Each number is 128 + 24 x the weight over its row's rms, rounded and kept within 0 to 255. Layers, rows and columns count from 0. Numbers have three digits each. The size before them is the row's rms in percent of the matrix's.

# layer 4 MLP up, 2048x768, rms 0.0776, rows 1909-1980, columns 0-63
092:110155112158117128147091132126108166129114101130130087105145146119141168112115139157124151127130107109100101123119145139084135124152107136133151107080140138121131131121130142178134124135131151
104:097183142116140125131118184153178144176099140135159099091134124127144143114154144170092090159126112130088117145142150152116188122117144165178115152087125114114149122164114136144120140034133136
104:122137115121145146127096112142123099090139147095100140102149130096141122155109159146126147121108101137145114130122121163124129090095134133128104087147117142095190117096096152139142114122131087
097:122122143168180069098145136109126119074116139119128114193159113140096134156114142148126155147137085143170069107146106112122153145124155124066138156138120140120157129079163121136122109101145111
094:161108112138153122141122124117149130090128099101147141150152160145164121134140166133121167122138142119127171106146113103086148138172146154127134106077124118141107143159142116112067083148116110
103:102177123079101106175102152136122161085145126120096114122126123124155087092134152150111133152122110162159086146126156153116138131142134147189140107182155116098099125142169134171136138122122109
098:112167129175153164121143139118117083107119110125134127165139128140136094094152177124115118126112131133134131091143159128130146107110172147156081144111134150138139123106125113153121090117145130
100:085142120108072150102133158133110130110121126096134132141138138085122107150192107124161128090116155142116111159109136125085084088148121110108102095143096127119118118157130131136133179106146120
097:181155123114136200165133149109157119116099112172113098114112137118145118129141100127066126083115104101148140111147100125126161119094105090131119126143120104158117088142183145149130140131196105
103:174147113147076125140153108133140110103115203093094113075132145120112152120122149126153134152124139140104142092155127123100105154113108146138184129135103104136105181084116158112120136136140088
092:095113126174118133154079100102134158111116132153179121118144131169126080115141120124126120108145099132094101109123101117165130150161149163156142113108172114094093142166145130117138130134174131
093:135140162164093122134119157149152131087135146131147156139132154149134149117125114137095166120111115124145107142114204126106122152114119133126106153108155172137150124176107117180144149144137169
094:177141119139131163136142134137116139123150097111105162118126173129150163079123142139114127123144137085128120155142160144104103085117163118110156111140126124157115133125147157104112143115118128
108:124136078182091132115134111127132124123096136134124130133116119115149152056103126123108147185131096164134088116088122159091133168119099114165158187117134158147152127160136151111129193107137134
098:127140104139101128111131153113159110144129100124147111146146103154099130091177141107120084112117121104123088111152097127127120115139181068138140121152110105106133128113212136149138127107097130
100:172102155143095142134109129112149155124169120168089165146149118119153166103137142093113096133111126122100128126109115121088135110172150141122088094121161139162138075145157146139109168100154140
104:102136104109136118176114107117080120161127145124184130152131120183140159159119120114107139117123133137142153160133162138136128129192156129106124091101126149115122137116124197145121121132105115
097:124184124137143157074112109187118128137174126133115135153132140161112107163113092159118116101158131157097084184171089119123122123132110144101132139136155140115121100071121139134129151144154144
093:109152155118116156133189127114108121125132117097084166152092147148089132094129142117127114137087132137144138110113081200103121118134133158104123140167158156144112143115085101102159087092122146
098:118113105156159147122161135108117103119105132130106121096165136094134177120096149063112135103140119100149131091115177154123111118154176121129090108160114149127122119130111150119094119137081126
106:089120145139109117125161136155115115119119161132133162113119139119156138085087087108122132122124154104137122077128114117173151115115158138125090115131095117140111137140163113151134151107095089
105:125150109135155088174133159107115133120113149140145114104156137140091105173143102114116140127135112103094116131124088096134121106126113116182102152127124104126141087150115165098173144086147166
101:137116081106128120126101131056151125102125130146145170099108156127121107167198131109178175129140156183105127135143168143143131146099084141163109123122119158169104162152113133143139129157137158
096:142156097121158092095123126131096133114135106120126138160145138118137111165121161103147151109110111106104136083111147123119098123168150117113124096114129076143113123159131116079124125109148162
105:142089112116167120147146168112073153124149125146159141145134172119120177083104097110161115098142147182118138170114116126141132134153088157142130174090116122126127138132076131127125175101151135
103:135106149130124120140116143113156128159127105105168134124165139140150145147098142159082111149123162112151088120188156138145124141135148132097132143143147130156125131136177121121166110156161109
105:134145110141132117078110129115123145129154159184097121171152127070077118099130151123086118172132169129167156146134130157105112128127139168126119154112096175135181147130111110112085106148109135
098:121112129129142121111109073094117188081126137119074124148138116146096156111122102140139087146133108121145113146129123122151113111105134151155171115082091134152113141152146100116128135113176102
097:107131142143163172141105130130071131100105137098124156134139098147128107149135112161152151135146110136127087109142179127112082107103140123135097107101109131096143148134145098119137144102167089
096:096143151142160151140151176117115157069139123135136129156118115143115121144105143139103127127142092155130114110176172110115105102146095112135142076135139100107099157129084107165082090111131095
108:118107081116146124118136111117164088108174076130149119140178125122113114115146131111140130095134144119113100115133120115108129094100106156123105111132134139130111131097148109129067078144132106
095:103153098143110122143135157113154148146097120066170143114106131133162137162165114117140160127127140072162107107153101151087150170132096142132143087129112092084134148140126103136124155127164127
100:134117155147094112158136138150088144129137106110085131132110150123108140148133082126127124133123143123137110137201145124129187148106151141098108157087111103123119137100109106097156140148107094
106:158179119117159117127142103138114117128106150150117117149102115161086148099089140103108165137128165158173140134181099109141149106082118167091130135134118157166144151116135124091099139151101135
102:136098157145151098118113131106115080142111104150142141133121139111134135144112096145083084149106129127137127085152090135130113162142140100137133109135125117102065115156118109152112116154126143
095:151128088131178135148110131134148151127101163129104113159189154100133137092140094132110134100118134180116101139119103097087105127140142142138102191082154125160089143134098108160174143123152109
092:147155162110164150071102105166054133167121152126149109119118104114110128119151153166088145092113150115140154112116146138173129146113140149141117144112098131139119125148140137109145106152162141
105:084178138128131126093099155103118147158150129116105154098161140160114156191079193159116087134130107123113151113176181097112152147142062154146103148129152154116118104143129156129139130140113159
105:085100175119113129049157123141126094102090180137132158134129096102082162189140109136146130123152180176113161127148144181133106084137172109112140114086157094115080116102094111119127130151099073
097:159120067099156113154163140086123160142108101138110176092114113149107141131103152149118131136147173110131103108109119146159153182139174146126134158119088109126132127126143126148141129164139151
094:149102154125102100164152095190125137131168129153124133126144088145093126147179092116126171117119094124079123180092118081124141125098144123125158134154073143105086165112106141076086099137130118
101:161145163112144160116090086153107135126138049096132155093129149159130113090126136134151114161137157123112126153099101146084115081166096094167128164118094123106113129125162155153140133145137117
110:171131150098151152113160147106149098122125112102088110160173139135125104121171112153107120110096139095100114121143135112115112128139097123147165091139134152168102022122117145127132141156138112
102:162149116100136092129074131174138121100145155151169137158117136137114128158120118163149109171103129165117146140102087114159104109092094132132127122163074151137123143096117125126141112140112145
105:156143159079105115123138155110101120181097178129068169108133171125152099143138172117138123078112058175115143107135158157124170136141166064140144118164154152125130134111151105105107137151118090
094:109133132140153142137167159114095123142162169119106147124138105144133128088127119181090107097124119118120178120137117151144161121107126174168132145102166147115127140097155114133123119098113102
096:099123138155126115135133115158128104097143096134152140126121107123131145114109156115124142136106135143083117107099136132130138096133145147125060144109146096109072141096156162078137109102109132
104:170168126111137119112110151138123137156107151136108089126121152107112147103137152153117146142112130133140150149150146108094157147141117161120116126123189122105145120151119082083131094081113146
089:147110113126079131112116122114125111092164139114122121143186096066129152136154111169138083124140161120112151137165127167136177133092119138093141146126152141147126152138181162108171155087186111
100:137158107092183127108110128096102156161116141121146145138147153093094124095125147131148143117087183153155129102093129143139163127113124162122130105146134139111133084185149083116106174122136154
092:126152119139139094109104114156140116129133145127134133092146140143172091100121098126120135105109115161141167156129141135173151113099113092131140125165146110110134109165129126133110105140116137
085:136112085149146105108149133157097110118155109148108152111155145154098096112125128111120139147192109105112153136125166117149113126163124074125124123097096119116118126094114113166054111128092138
082:132119122078113142149148094084121131136148075123128180095122110136149103142126130116112138080128122141077135113154118146148128104138137144175106095108080144141159122131148156141155164083138134
101:099142108163133103131096138160115149158125157104138136088125146070152111122165139138143155105129099106128173094168122097077091164130151181148089101157099101131121135172121201130157126120114102
109:120130140155140118097149147126089110161134107133153141146104150124154126135136086095129109130121133119152103113112092170131115066119132151109147106167113147154172144125121092112111160158169156
094:128115082110089158136118112140107113161093140121125095074100121093121117132105169099133110181113136147120114132141113153102164130138108104125087128091113152126105138123169135136105116151135148
106:114161150112130090120160142125152117135145090159082078141121120115145161097172097129143154139131119100082094141114122129127138148122137096140122133134092137136095134119137120160130114142095134
095:114124151139146155160137159083126159123105108117114147103120093107095149107164147196158110098137079141128095142108098122124180104120136103105126102128099142142150129114122130158166116086145152
113:148086114103118119140100140149117161104119130126150148096134128143172125075125126173137122139144136138108117130089166122079128132149135130128083142099150115111160111133075092111138144101103156
101:128147145166138128099157125156137182131136149168156123141119156134089132106132139109123135156077110144144115129105122128135115153121118162164135131185141134143066142084115086133105156138143138
104:108104110151147086133135122123136098119144124092136103128164134129073150122130143089119098126112115143111086141142149134156087147113118134145105075145153150123113124139132132104142109117130112
092:122141156144160165130115135132098106111125124130126142128142091124163151104117141140156163144123120159108150134141111140140149107140151118126111130143123138149140063111125145137130122142138066
100:109143151134164141148184131114162141139177111132128102152112171128105124147120085120102133147164115121107125116105122148098149134138106095129123097130093107197145132135107146119134118121126138
107:156137096122079105199116148147108155099106111103159125111162135123104148128097141085136152104089086095115089171139054124096150120168124161148133134088142112140122156146083084147132125119108129
101:154158127062145104130107141106110136121133145123108139069096133128129097149116151148120085091122101121075151161145120129157165110173145142158114151096153136117177107116131115106133101122099123
101:130140098104130098104107133127129122098109159086134096117147168104077126075103175171157072181134095074110150111145154110122140138086086157131120120164114166134088123144122111132137099134147105
092:134115163150128126117210116130129121132141111138069073143078166157133114135103145132150138133102075108155141112165099135124142113119078142138131127124110143098158058104114134110132112166134112
097:059138099137148149116115125128148161112116144118161090145140138154148115122162126075134131109153164098150172118136143145101125116093160143166096104112132125132127130127158139108136096091124162
101:118123133112113142107105145105135141120069102135088093144116097125156128134160147131124115112161151104126146184095130156137149135140152116070131164107142155128133114114143108145139131135140130
102:131103121099117128139140104169100138111132116140137158101126109164115111129081163100094120157162089122110135122120118125098133194158105154087143101115093125134103124133063111121132137082163085
103:160137150140115133155141112141108141109119102188126139162127127121116128134128065117118122147110109133105141145116137129168109114164138136121120120137149113167128103106126144146124142150129109
095:112112137117129137091121132115127121143115128156123138071135122171125100108109098104092103083147118149123184127109129118158130161106100098130132136122144096143133141135180169165135076141146125
# layer 4 MLP down (transposed), 2048x768, rms 0.133, rows 1909-1979, columns 0-63
097:154103121136139099163128121109108136178129147116140130113120116145113153147130100081132175123129154130125126111116101156104151115162103125170083149179141082118151147144138140119120156116150129
104:117130097129173106130145078099159095108150137153125127187131147132148097139118179105152165060134157093147141104172102104174118103132116081139113140094178110101117136137142123138119173082134127
100:141078114141098120113138110127144119090126127048109148157103163114093124172107117121148133125158143139139127153113168114149152154121089175104101112110096125145119132107107132090146163126103137
089:090108158113085134108140152138151154164077138118116153119112131109112097079127152135132143160109167132145167144125130108113089148158092145082116136159133143138125117143132128095120144148134132
095:123082141138152131114108193125136137128104141145172171125123138126141133083116140115106128124133118141155079127089118117153107156134161118150142144151093131144110125138117103100144150112131139
106:099122126084111101145136139138153198148111130148148084079106126141105168130162147137129138172096119141088141115112128113147103151097107095126119150131143132116140146113140134113142122100128131
099:144119108112155141161139189188123135129136118157091106126122124131129118155145122089074098086141119118103145130173117124125132173154094099136125113144145142136130137094100135144106112080099126
098:136134124136125130153142128081139151155104116163098139162128142145133138120143133124112121170150083124156091078162112102147176174165124088119129153117127148113100130110125099132117101137126123
098:120120160120120102145152120146115127118137125120105177152105144110148150150107136114125111128156091136072056124150131133147097125124143114162128100124115139157151165142090168122142110113117104
104:101129136091107113130168115103103118118144159109166119148133168144126116122135139130096094090107119121106135148102149188130152114123128159149134121103110130095109085140140141149106144134171137
094:140146130116205199133120128123118143115114126126132077102128139145172147134109112136095158117125154140081108101085137131125151106140071075143105151143151154112168156079111115124174144129085102
095:168079110108188152109111135107154121123129116122156125081134113160114109145150146146151138121077125116135139104127142114136130141138094111133151106084140071100110136152119091151096164152114099
097:131160099110146112107134166126150129128088100137083096120120133136153133123112092083086148088154116119095124137148119167122123141110131148135139117115189146104110124100138120124167161106087128
101:104178123167107115118149081146140119142086135125115126139133096089123188135140133113147136117141123181141084140142140107131139125141110109100132099114172116134116096137159137073147124145113136
100:118142135095119174145120143115136144125131136117148130142105106090097138093137139097145104100118087140102098131145122129160139142163113101165143156107115117145101152120127154140147120126118133
101:100165142134113089141120108119111136127096089157118088139102134121106075155186106122119100113101135126120081142130126102109123130125141121145160120142127144122150121139116112093084079104095090
103:168093167101120090118114138138148122168090145129116124149128088123118103092142115069117122126106139146069165094146096121113110131134147142113092147111122109156187132123118107108127145129116080
098:118174130135124121125086143155117138108099125144097064085103136119108099145133123138148136122099129149123103106094146128141138125134132144144133126126110144098097122154153139150153145167150164
097:111096128136130155128131118129149138122163125115123110165153142104165143157158156144149088060172153184141170146133195166138117125151133156123148129136148138140134147105156125105152112169133163
099:190083126133179127119172124142085151138153130105119122137130107165128143164108110121137118107114161111130138096150108193119165131136117110132138141142130141191125083089127129138114161108118138
105:129084149166128112148133160172131109087121117096132118118168157136129109152065126131146133133130166143114147100120144096179136115115175148112142133144118131112146133145182194123114118091157150
105:150096119127150140137114122109142124119146122179128182148127103138160117073155119141137157147126145129158151143136153128107110117165162109135151113168088107103083116109077123106097162165124138
100:136131096121130120171114115150101148125130129125136127130142149136098120173134101130130119167129132196109145096129143148157113150058131154102161105159123097137153125144114115120155132115141119
096:134129124119110122092105119123110135150108150109160158124150153084110118187078124132111114142098110098152106162125150133113141130100193146185158099156161100141172089129132124131103128150103129
102:131105165133106152130140110171109145113159118060154085120125126106136118146101136133132105117144118130162141142138165125087137119146158143155081178096133087127112127148152194127145090099189139
100:096090182124110134073117132122131134102118130121134131149102089143111158152133121088129191119117123121116149150120178158166143170139090146104134115129152165115141152167109092123140126126195166
103:102139080096125155128099125132090138136108111146131124146148115127108158124089114144120127142075148114121097121130123131123148122116134173104107104170111122068112150109150128154138168105111099
098:112087104138139119146138139103108150142106106180128109067158144162162147104142101145128163126103131178160109140135138117089112132134083139139179109101129122099126109097116147094132135129131158
099:146117086113118165136110153112116122105135141118146127125131079140135072133105091122138131102138172157128178144154092152114142125133170142143128171125148075177139177105159121178122122129145117
097:100095130148137141124111128160085137142151141161125126168125162115087126122140136121112104151139113144122094119152103144081163182141143127102088122128113094154153104139134142138108132117095114
109:122129097127128141136128128123118124164125123156129161171164129112114125121126134104141082142097099155158174122091106122119164157149150086084148114152153135145137070159132126120119114137084119
100:121157088135136087091172113155134170152116134141112146131108118121155091122140158122088108105114152107131116083164133119143144115136111104120111135096107120132142138137104111157171122141177099
102:078147140108126158138130120163129124138076131088152085125084105150108113134151132119142085143129090146132153111123089140153147091116123145121122148098078133118122114112100115130134145115082108
107:139107111131086080126148150156159114141096159080085111081140086150130142123151097174114129136129134122146163146115140113144112132141133103145136120135144131112151086148107143161130107156144136
100:143134165133128182108133139119081125137134126109116143151099134087120143108117126117124142117108139131117141120099103175117135084119155119150132067120078124146156153098118103162146085141117156
095:130115135194128147164110120105146106170093104121110118154161140137118150135094160091115109147140142152142144117095069142143119157099168164139137149138112119123103154186121116122077085102137149
096:096119142105128138104137069141138138116172118136132113138152133158132100160145087105151122114140125098091123136125115106153119118137116117107104185176125152138113140178146134128128140110116109
106:128103160162095127130108126134114134141159143123127110168143141139102118107115152092149111121124137101147130079148169100164155125130113137139094118113119151110122095131150114137150137142122120
091:145104135125133119149136158118115106176171106129126118117130111140190128103109121098096159145147123121120100118174168110157162091137070107094102106133126157101124184158122131122145106100091140
099:190133135133094151124097104167154110147131134129143147143111079109141140147105116097120156070149108134090147156122105183131157185149146144158130130108155116160127127120138187116189144160121134
097:142151109109058160111133126100148112099096093107093135119132096144154166119133138124096138138101097156145110152125123162121131164145097113096154144099103138142143119132145100106145124140092118
101:111153106123114146114123095144094126092070133147116117127117076096138156149096135150086095145117116096159084163142153128128113126161092137106127119091146130121101101148156176152153123117116148
108:162143137137150129124144167100141105119130136110118136146110140160108134142120135115129103129135123162144107157110174144112104176150104138136115084132105123121108137133165153136132110147170138
102:131125096158110135138113152116113129110130127069126126130140090114109134181134131122123128083093145127114127114141095178133107159158097135103121107138109125073107102127119133164132140175147176
101:116125134124128181073109140105140110150135184085119130143140114136139140096133157104139100111135130101120118079122163128171142083137126151138124131101097164126089108116158110106138117159143147
093:105184105138116135104152112104137116080113140120124159146102110137116101182120144145137164131142152104128141144129187190116111120156178130133139138110096163123146099159132128181160098111092129
095:160140111128116127091118152177131123105091123123113121124125105123128094156137124131136132138089130092109120101132139093123114139128129112115123107111091143113154147137172129109164128114118116
105:122099176121168131116181106130110138102102139133127132078105128093117175160116113116111136119136131112131128147093121117106166087132116129162114162128135135170150091167107092124152144109130141
096:116132116171121120140159123089118125101179093119181095121184137132115128177172132153154172136120143137165163132108168137131126132124138134124108147159159141174127165152165111125150126126151092
099:131125104110150108071132208146163120145125109121179104190066143136126144112108149108108113141125123131121102086132115117153118120141128123130164097122112118164127154117136088141127162129116137
095:161100130137118107153134103146155145111189101122107085169137182194161142110100128139127158107114101144150150111111154123124133096100175178125159104105160138131159085189108118123099094156184126
095:064160161104148106147123109106147162131139132099106075152123142135129122137088107138125128163123113184105154109147118138120165101174166152115115138129105109173085138146170129144147123160169106
088:160110160129152085127123124068152115145126121133135149055083118122123095155128104163137161148126149150151143081150113148135112151131142208139080114100119144092125148104157132062123154114120133
103:135148138106146103150078133168153149094170122144120166151118124132112130179118133144129113147098150127102145106184167141090139168134129114105102120143120136136145148066072115126170116135195093
110:135122132173132129146131178140145120136082108152109077118109111123141134153151124136164135143146117123167126139089096139077110114082156145144132121141121163128192118158092106093134158097114078
089:118091123172150119130124152119131143113073159146108126114149107122131144115121124161134137164100108130097104144164101146154124113181133146086129122099108110103137100164128114102147154112123144
104:131149142118135115099118160081144109134145185128139134165158140143161167113094099118137109130142136170136100127110097113130147171182103134135112122164127119112136103112082139131114104150120112
093:145054198097087129139115088145146119138109100163118143121096132116121133118112162156135091127122138104144080123175091130121045151097114152104144128118125134162170131104111129157103125106102129
103:145127137071099123178101121101165061157112136144116170150127130129111102104134138146165094173118117107123148142142097102153125121122116122129119143122171092153136115091086133118136139121101113
101:182117099166162166153138137115109126140104163169080107159126190099117138097147147102128170070107147183114107139114104101129085117097150146132125121158125150099128132125104096117130108104152148
107:122148111170101113109102139140137096154150121111110108115151163119134148128074113138075124162114138171080149165113171121169140119103095136150134114128161092124129091127140135151113185172149103
097:135128099111142152099121153130109143102115128119107134179129145089164174114132140110169078152138129129116167112126171162133210101112130129154130111137140147132106111115122154142124135087084139
100:120131110130132129085139127183149120094183159124133170108101111096130130128128111103150128130160173146094116135089132154142097115153177110139124134120152118144101076144162112136144120120146116
103:146092113122122198120106092172135179115138098141123140149119110150128102141116153114109119104115111096154103153133077128109163095095078113152113137185154118142145106117131130146108119129121130
099:155122150079151108137113115137117136118127169145131102142137143138143140137135108138137128095174124135114153109140127141126084115113167140141115091147170117111110122145095112103182131171167084
100:099142137129139136093087127099159131119148089124118124089141148164128111133171137114110109134095123160116141117163122109102113160106138170097103154108102121149143129119119130134084162111152144
099:126142102111184122120133116138139144115168107139109171128141130132123143162132120147111141088120092158091138177125086134152163112160117166119148119125156132192145086140151117160115128100125162
100:117119141111144112132085092098108115141103160145130113153129131156135165122113158124141127134167115143062129133142153158135106117112143135095145149138153163108110151131135101119115143096136124
096:157159182141160114091095135116085118119103136093091090125131126140099109120148133135130104144097115173144118129083127120137138130128140109123137083109138106106113133108148127103130117117149124
098:131122097060141144119150150082130119137145151115106138149109158112106103131129140127145112129116150107076091139116100077146133142138148089148133116148119140112088085135128097141074103134146149
104:091139124142132165122181084159151123119104147139132147154144077122107121158140121142114157153115104111128153177107099110106127108121133096118148121130107130108129099129160180106143181141165142
# layer 4 MLP gate, 2048x768, rms 0.0728, rows 1910-1980, columns 0-63
103:099129113139099126146162119165100126154105093129092102118134112129088133118096104146177140110171095145093114132130120133143101139149140194110115095093120115124153174120172120130167152193093115
097:116156105113170088087097117079126143124132071098141066105107114111128116166161088118135128166157137132124210138127156163139114164091111132134143119110117144137143130122132147117127122137168106
091:163153087166143110152093118102127104135151153142101128118144144105123112139114149116108165096115113142093088136116153123138170130121125141151105120146118107148151148159129118109154146101096118
098:126128096130113144165083173099142143137136113142134167153123112110129083158127141122115170101099107102147153167085136125118138197136156144098138153119115111121147104120098135123097112090169118
103:113165124122145187142185141152104125121102129213136175089094145168129139109166077112138134154104108141170111100151112125119119124139108115150098161117134127141176099122100137143112131141159118
099:139086134105119112120109175138103152131123136106160139111138145134120141115146104142098131149148151126171115105119161121116130156141112132162123150162104186149140093129115135130135143107147150
096:134137122140128103109161100168158111151152135115154104094144158147122139145087120137121121097101140144108139164132148133129124090090117183137134105139143138144136087144093172086133092107165150
099:112125076142174154103100102146123087113119134159151171179113122160144134164147094120112176110147089092145107167083129126101144138105125140119182157147120119158144171106073131155153109147069103
104:123104111149139148103134116146126113131102128137122150099102090126172100152110128156088115133107126113110138083135144098136125139144124168108099098111064079141133093145115115104107134119126120
099:141108108154135086127141083107117128143146166118147156086120130106131118124114137126134115133124131118125094182119129123108152119092122128118121099138164143112148091134155134176146126148137149
095:124084105169104098140154145104107123141141087142134135143115156144122097120186171129167123164118136168163149085140179117121156132137145186116159091122109151126145070144135162148134095108122140
098:093106121140178159090061199149121137151112133203149145102111090147143112142123146098149100130094136130118180130133085108151150163112107114138105137151144138114152111180106122096156090138139126
104:130129109133103127138135145110105150111115102139158167160123142128136154085178124150102097102107184133202118129129112172128131109121151127071152093126145098151145139139106162110117127119142137
099:126118116062140084145099109147102142092135145148138150115138104105086126136129133092138108157094147123132103112102098140122159136152155122166115149135115169134131128102107153140131093146117116
103:106164117125114117084148176171113122125139100116071136104122109154111155171114149146136132166144099104135155158119128099124132119114101155146123103147152133106136123128167164129113149144156143
103:122075149137126097094105102109151109151157125166144188150151137140154118136121137146145168125149127108173096136166134087141162118151137121109081106146115136090125142066163172129107118118111093
098:099095135147141144103070118125092148156143141141118132113145168086166133146118116138099115170122108141108143101117140127154112122124126144117122147154139109155106133178167133102148117165139064
101:124143166105075149132141117144122100138154123159117132124083178073143196164133126116087159110119076116087133118102121149142110106165161144136103133125091141166168122141105145137165106140128106
102:142138138099123105119144118138136128115105143071128157083081144138127117125128115159169099148174115126149124119144091125136169083110121114142127136131176177123100122127151127147141150105132157
103:125134164092108143112123096171101133150156147133100131145130125174087128116120144128132113115094153133128108135110101155129172141114156168117105137126145128124143130139111093129120145131110121
104:115107163167116105132152101119138120117126169160125111161074153117126115147099128120119108136111103075171069129136116083158100131165145116138120108135142155166119120106191100135120101143118140
103:089137125107092110127144092144133103150116109115117152131133115104140154158129119131102165116112105141151133127147115118140111152157118135138147184092100143133090118109108141123141106139124131
096:144130102135091143110097121130181117136132076108139144124077139102101111132161087136165127106135134127110139123140125131168189135133106165085076136097124186132134079110152121144149139125145132
095:100172166135156125113138108130124147108133120134148108113153179143094101172096143122156105133119117105119068160148153142125117095102090103090140136153113141090127133175112146130159117150113101
098:143150154139128134096085129113093147144136153104166110101139155101128103124131096120122099091122161138104126107139146069107125126128154184115088094131168107136126145103130151093138103107101121
104:126143105123134171112129139127082137146125150137139139123150091098107139093164177128101094131137123126153114087144155125111140140113180143133130150138134136148129148106120112147138153128116138
094:087133158150109121092172144119172081162163139158156148136124138129083125158097110143131135129127134123127149151113132165148125162077115163152092144113095122116147119122103142106149096151161175
096:125157104135138063160155175121130112125175134167142171104133154122134133148130129128122147125141114161136130172117118118113117082156125118095110134127139110106128116168131089145130153134147141
097:121136131177120154140126159135142136112144131123129138093135091099161113148138131103138150165114093147139118148141092124108155129161123126135106152082181110160138080153148171146102078099124087
105:151142132105104082137189115080123124150158138138120128139135117148126109120125081151139091106148114124138117134166122128141186105139164104143118108162145148145177117058141106126145059143071130
103:143110075105103115135132145185102144121134147100102139075135119132159116151162115142181161189098087132114124138119135143118132178126129110122115146122098084112131056129117123134134137106136150
100:131110139124115141122136128121148129108131128099104094114154155109106147108171118111145124099161171141151149162151114131116187121126171135171174150129105138095072125173085126117149180157162158
108:156164160115080128124133145145096163147124136147121201134129117139143159115084137126071127136133094137159157122142179113113105168122102128087125147178125106117141156114134177097123143102115133
098:141148143136115145152135160132073153175134126098104177126135126127147129153161103120119138119148112140125134135121133158131092087158117126161160068083121119153109109104119131106180112134114121
099:131079148170090135148116131160110109160105068165080109141116166120114144146100110131105089137142178182133129162124125138127126108154141140132121142113089119088157128125145123107083112095093122
097:143101125094135117167096107111118179148155121129137145112137151137125148091129109130119131155117119120100114098124106101121098137111176113116103146129087130161155099138123114130101160088100122
106:108122132129174147116152105097119126104153108123142142139132132125111107127132099088175110138109175107163140135108146147129110135123144084082139106112103128121153126157139151151113130163092178
099:155105149154174147119117096153130158126131150130185128143127114116154162160137112080111154142106088165110132122146179086112123133119128108111134136136122111114116101117138108168141148131121150
098:133130152145142156087106123139109120147088138122119133115128141075142101115143200121101137128155147144068168107111109116116143099127123110113091102119130087139152154157140162128149136122125108
095:121156137132107149135143100118121120140162123090138143126158138109092161140112092110144126156144098095110104126091157136128115140114110086104137141144148098090141136082130150134110154134133108
110:138147148104149128115131125089138116148125159117147095116131139109114093106137093121137151119119153134140157104143120132112097157114113056116105150149107153126083150129129138100153152156082128
111:129135104110129128092106141112120133118131061141116109148156160149118151152143116084126117130116083140119103143110149131149110108110106093134135119096103175132095113111142164120070152156099130
102:129088098104145162109111155124113111134085082119136171119131092129151123123122153104141169121165131134145127149180133130138116095149125154126138146148130119139083124133130134125106131106127136
105:117158139093076165135118098101123136117138117129136127116145117094115130104113109115156148124148169173157091132096102118131134111155156108067127113046129143107178158153118153123083138143154111
094:149112126118154141075108162141116095148130128147101137127149141177164106141114137098133121150090120139141101146146090120120131116110095128112142142114091094139127125117114148101090136133109123
096:120150149135147143106139125154156109124121116125105121142085155105156141122085107146122134151131114154156125148164096158154141118128128142121165119106126142171092134095143180122128137116158144
102:113106158099132120133154120163063124109145136130175113146113100098143111142142095118102129135158111150177109147109124167144147094127124093179097106121108126111134109113115157116116130127104156
094:125113126150133130112126103117123088150107118133147088143136163135140124140101130131140123125128113122119110148116101069145128139121114115127146162075116117168171160147144112123130145203099110
102:133079153113155176121112110136080140114119147135079154123157094119107098133077169098144159110123112170126152103166172142098145138111143120084138117144092134116147112139116164109137118115103103
093:126146156101110177125118094134127104168113095143079120072131137129084058137156148145103115140173127161075136096139159153138169091158145075120120132113156136119165143141139165157144122126135118
089:165109088120132141145161141191125096111163134166113168144149116120090095127115082125186149113146152087190099114115170115122110146150122120132124145129105158138140148136126106151092154132090116
087:161094160132149094140116123084114166101105146114106151104123156125125113090099107111110138072134135148157155146150166135170132146129114122132126178096161138099106131127125135114128126101076119
103:128140086122115153132090124099108081134139119177131114093163113128131120157135135112177152121076162132171103137124156121117131161136139139100107111148147123127140109129104134134058096068155122
104:089134113121158157138110157151123105126063112169149145139168141140120123125129105159148150127110167134106119139090103092144133139159127139102130118147118150119102146140127154161099153118136125
093:133114135104136142091101131123102127142096134123134134171119127099149115174128131092069114131150155143098108099116147152108139134166133123133113145117159120111123132051101142193126103168104114
106:086123067119099104099139136170146135138173104138164105131104149141143097151124081106193146117098115153136171131153150120145117140120143117127123135122128133153107146090122139131164116104192150
098:188153171148104131126111133136134132135132135121113105125112117113107135133104114144145130183125127135101114155148098138121130130139111091128144145135133135192116123105127130122123161127129154
106:128149154182088166141133113105136161164127134142126107120185123143138134115167066113168134099166100127141125171130104137144138131139105123121154100102111152150119125148165143148131114099121117
102:117115125147118160149163075138115151189101144145139137105123080156120169126096101092147111147105104155142153127141124143115151138121126104095114107097164168133081100132117091080096076107131108
102:149118117090116125094132107099127096126154146118123145153135148156078165173105164047114091183078137102111115078101121123136114157139151112146122154123125108157093166132128129108123145124116133
103:142094150143079156142163132148116080116143133112151146168173113153102076115119089156136161148137137114103098141137163147137157132131114091151131154084148152110105171158165121149135090162112100
098:102110108129137150145124106141126095153153090083144135177096106122149095138107107131117117152139128149155106139093117136092081116122141165146130121105134129134068140099139119143131076103112101
101:108139159120148092125106113090106122161169134143161122171149133138161108146133121100144128136143135106141140162154142153101107100082113111127117123160091172107092102101116152119077154136117175
103:121147140116134089151091112112149140146086078108100053134132126120133136104107101127141108068171159160181127087138148105141188115139116143110102097138153130119156113081105106139119131134135109
104:131136105106093095104116122144148106120111139101152095143123132103124121121092135152128138110116204113119110125131101169137091118095133118111120090112142130101123121126139118117145096154117125
100:138131134077127087110129107148105151086106140105103147115169165112105076151131134143152138112133166121111160104105108102105148112103086098134090132113142103151114151117123144109124153104149098
101:105133136076162083120109169109134148143198080114140135142097135124131047106150131119154071165132161104121131122111118198120128138129134171134136079189116146101119145112145140123110176076116098
102:136109110155150119131181114082102153131108139154125150160091126138128168118122101160081098144047118117130088134126094126177114132104171099148160135099130130129094126146142093116148144145114106
103:149124138083132112149168110152138161124126106114105134148136135129069134160109119097111100175135103171109134150130112084158116117107148112129137136133141099125115164147108135123130158112163134
106:093098129140139152085152139146101155140119115146090125070110133106145120112136154130138112145159127119130150131167095134146122156112115100142137095151197149101138106147115121161110090129156091
098:142149127119133140132122165114150156118130140102128108082145129123109153165103187172136144133165177156121086128101167097155105124156149092149121113103127159121112111131164146110105115152125118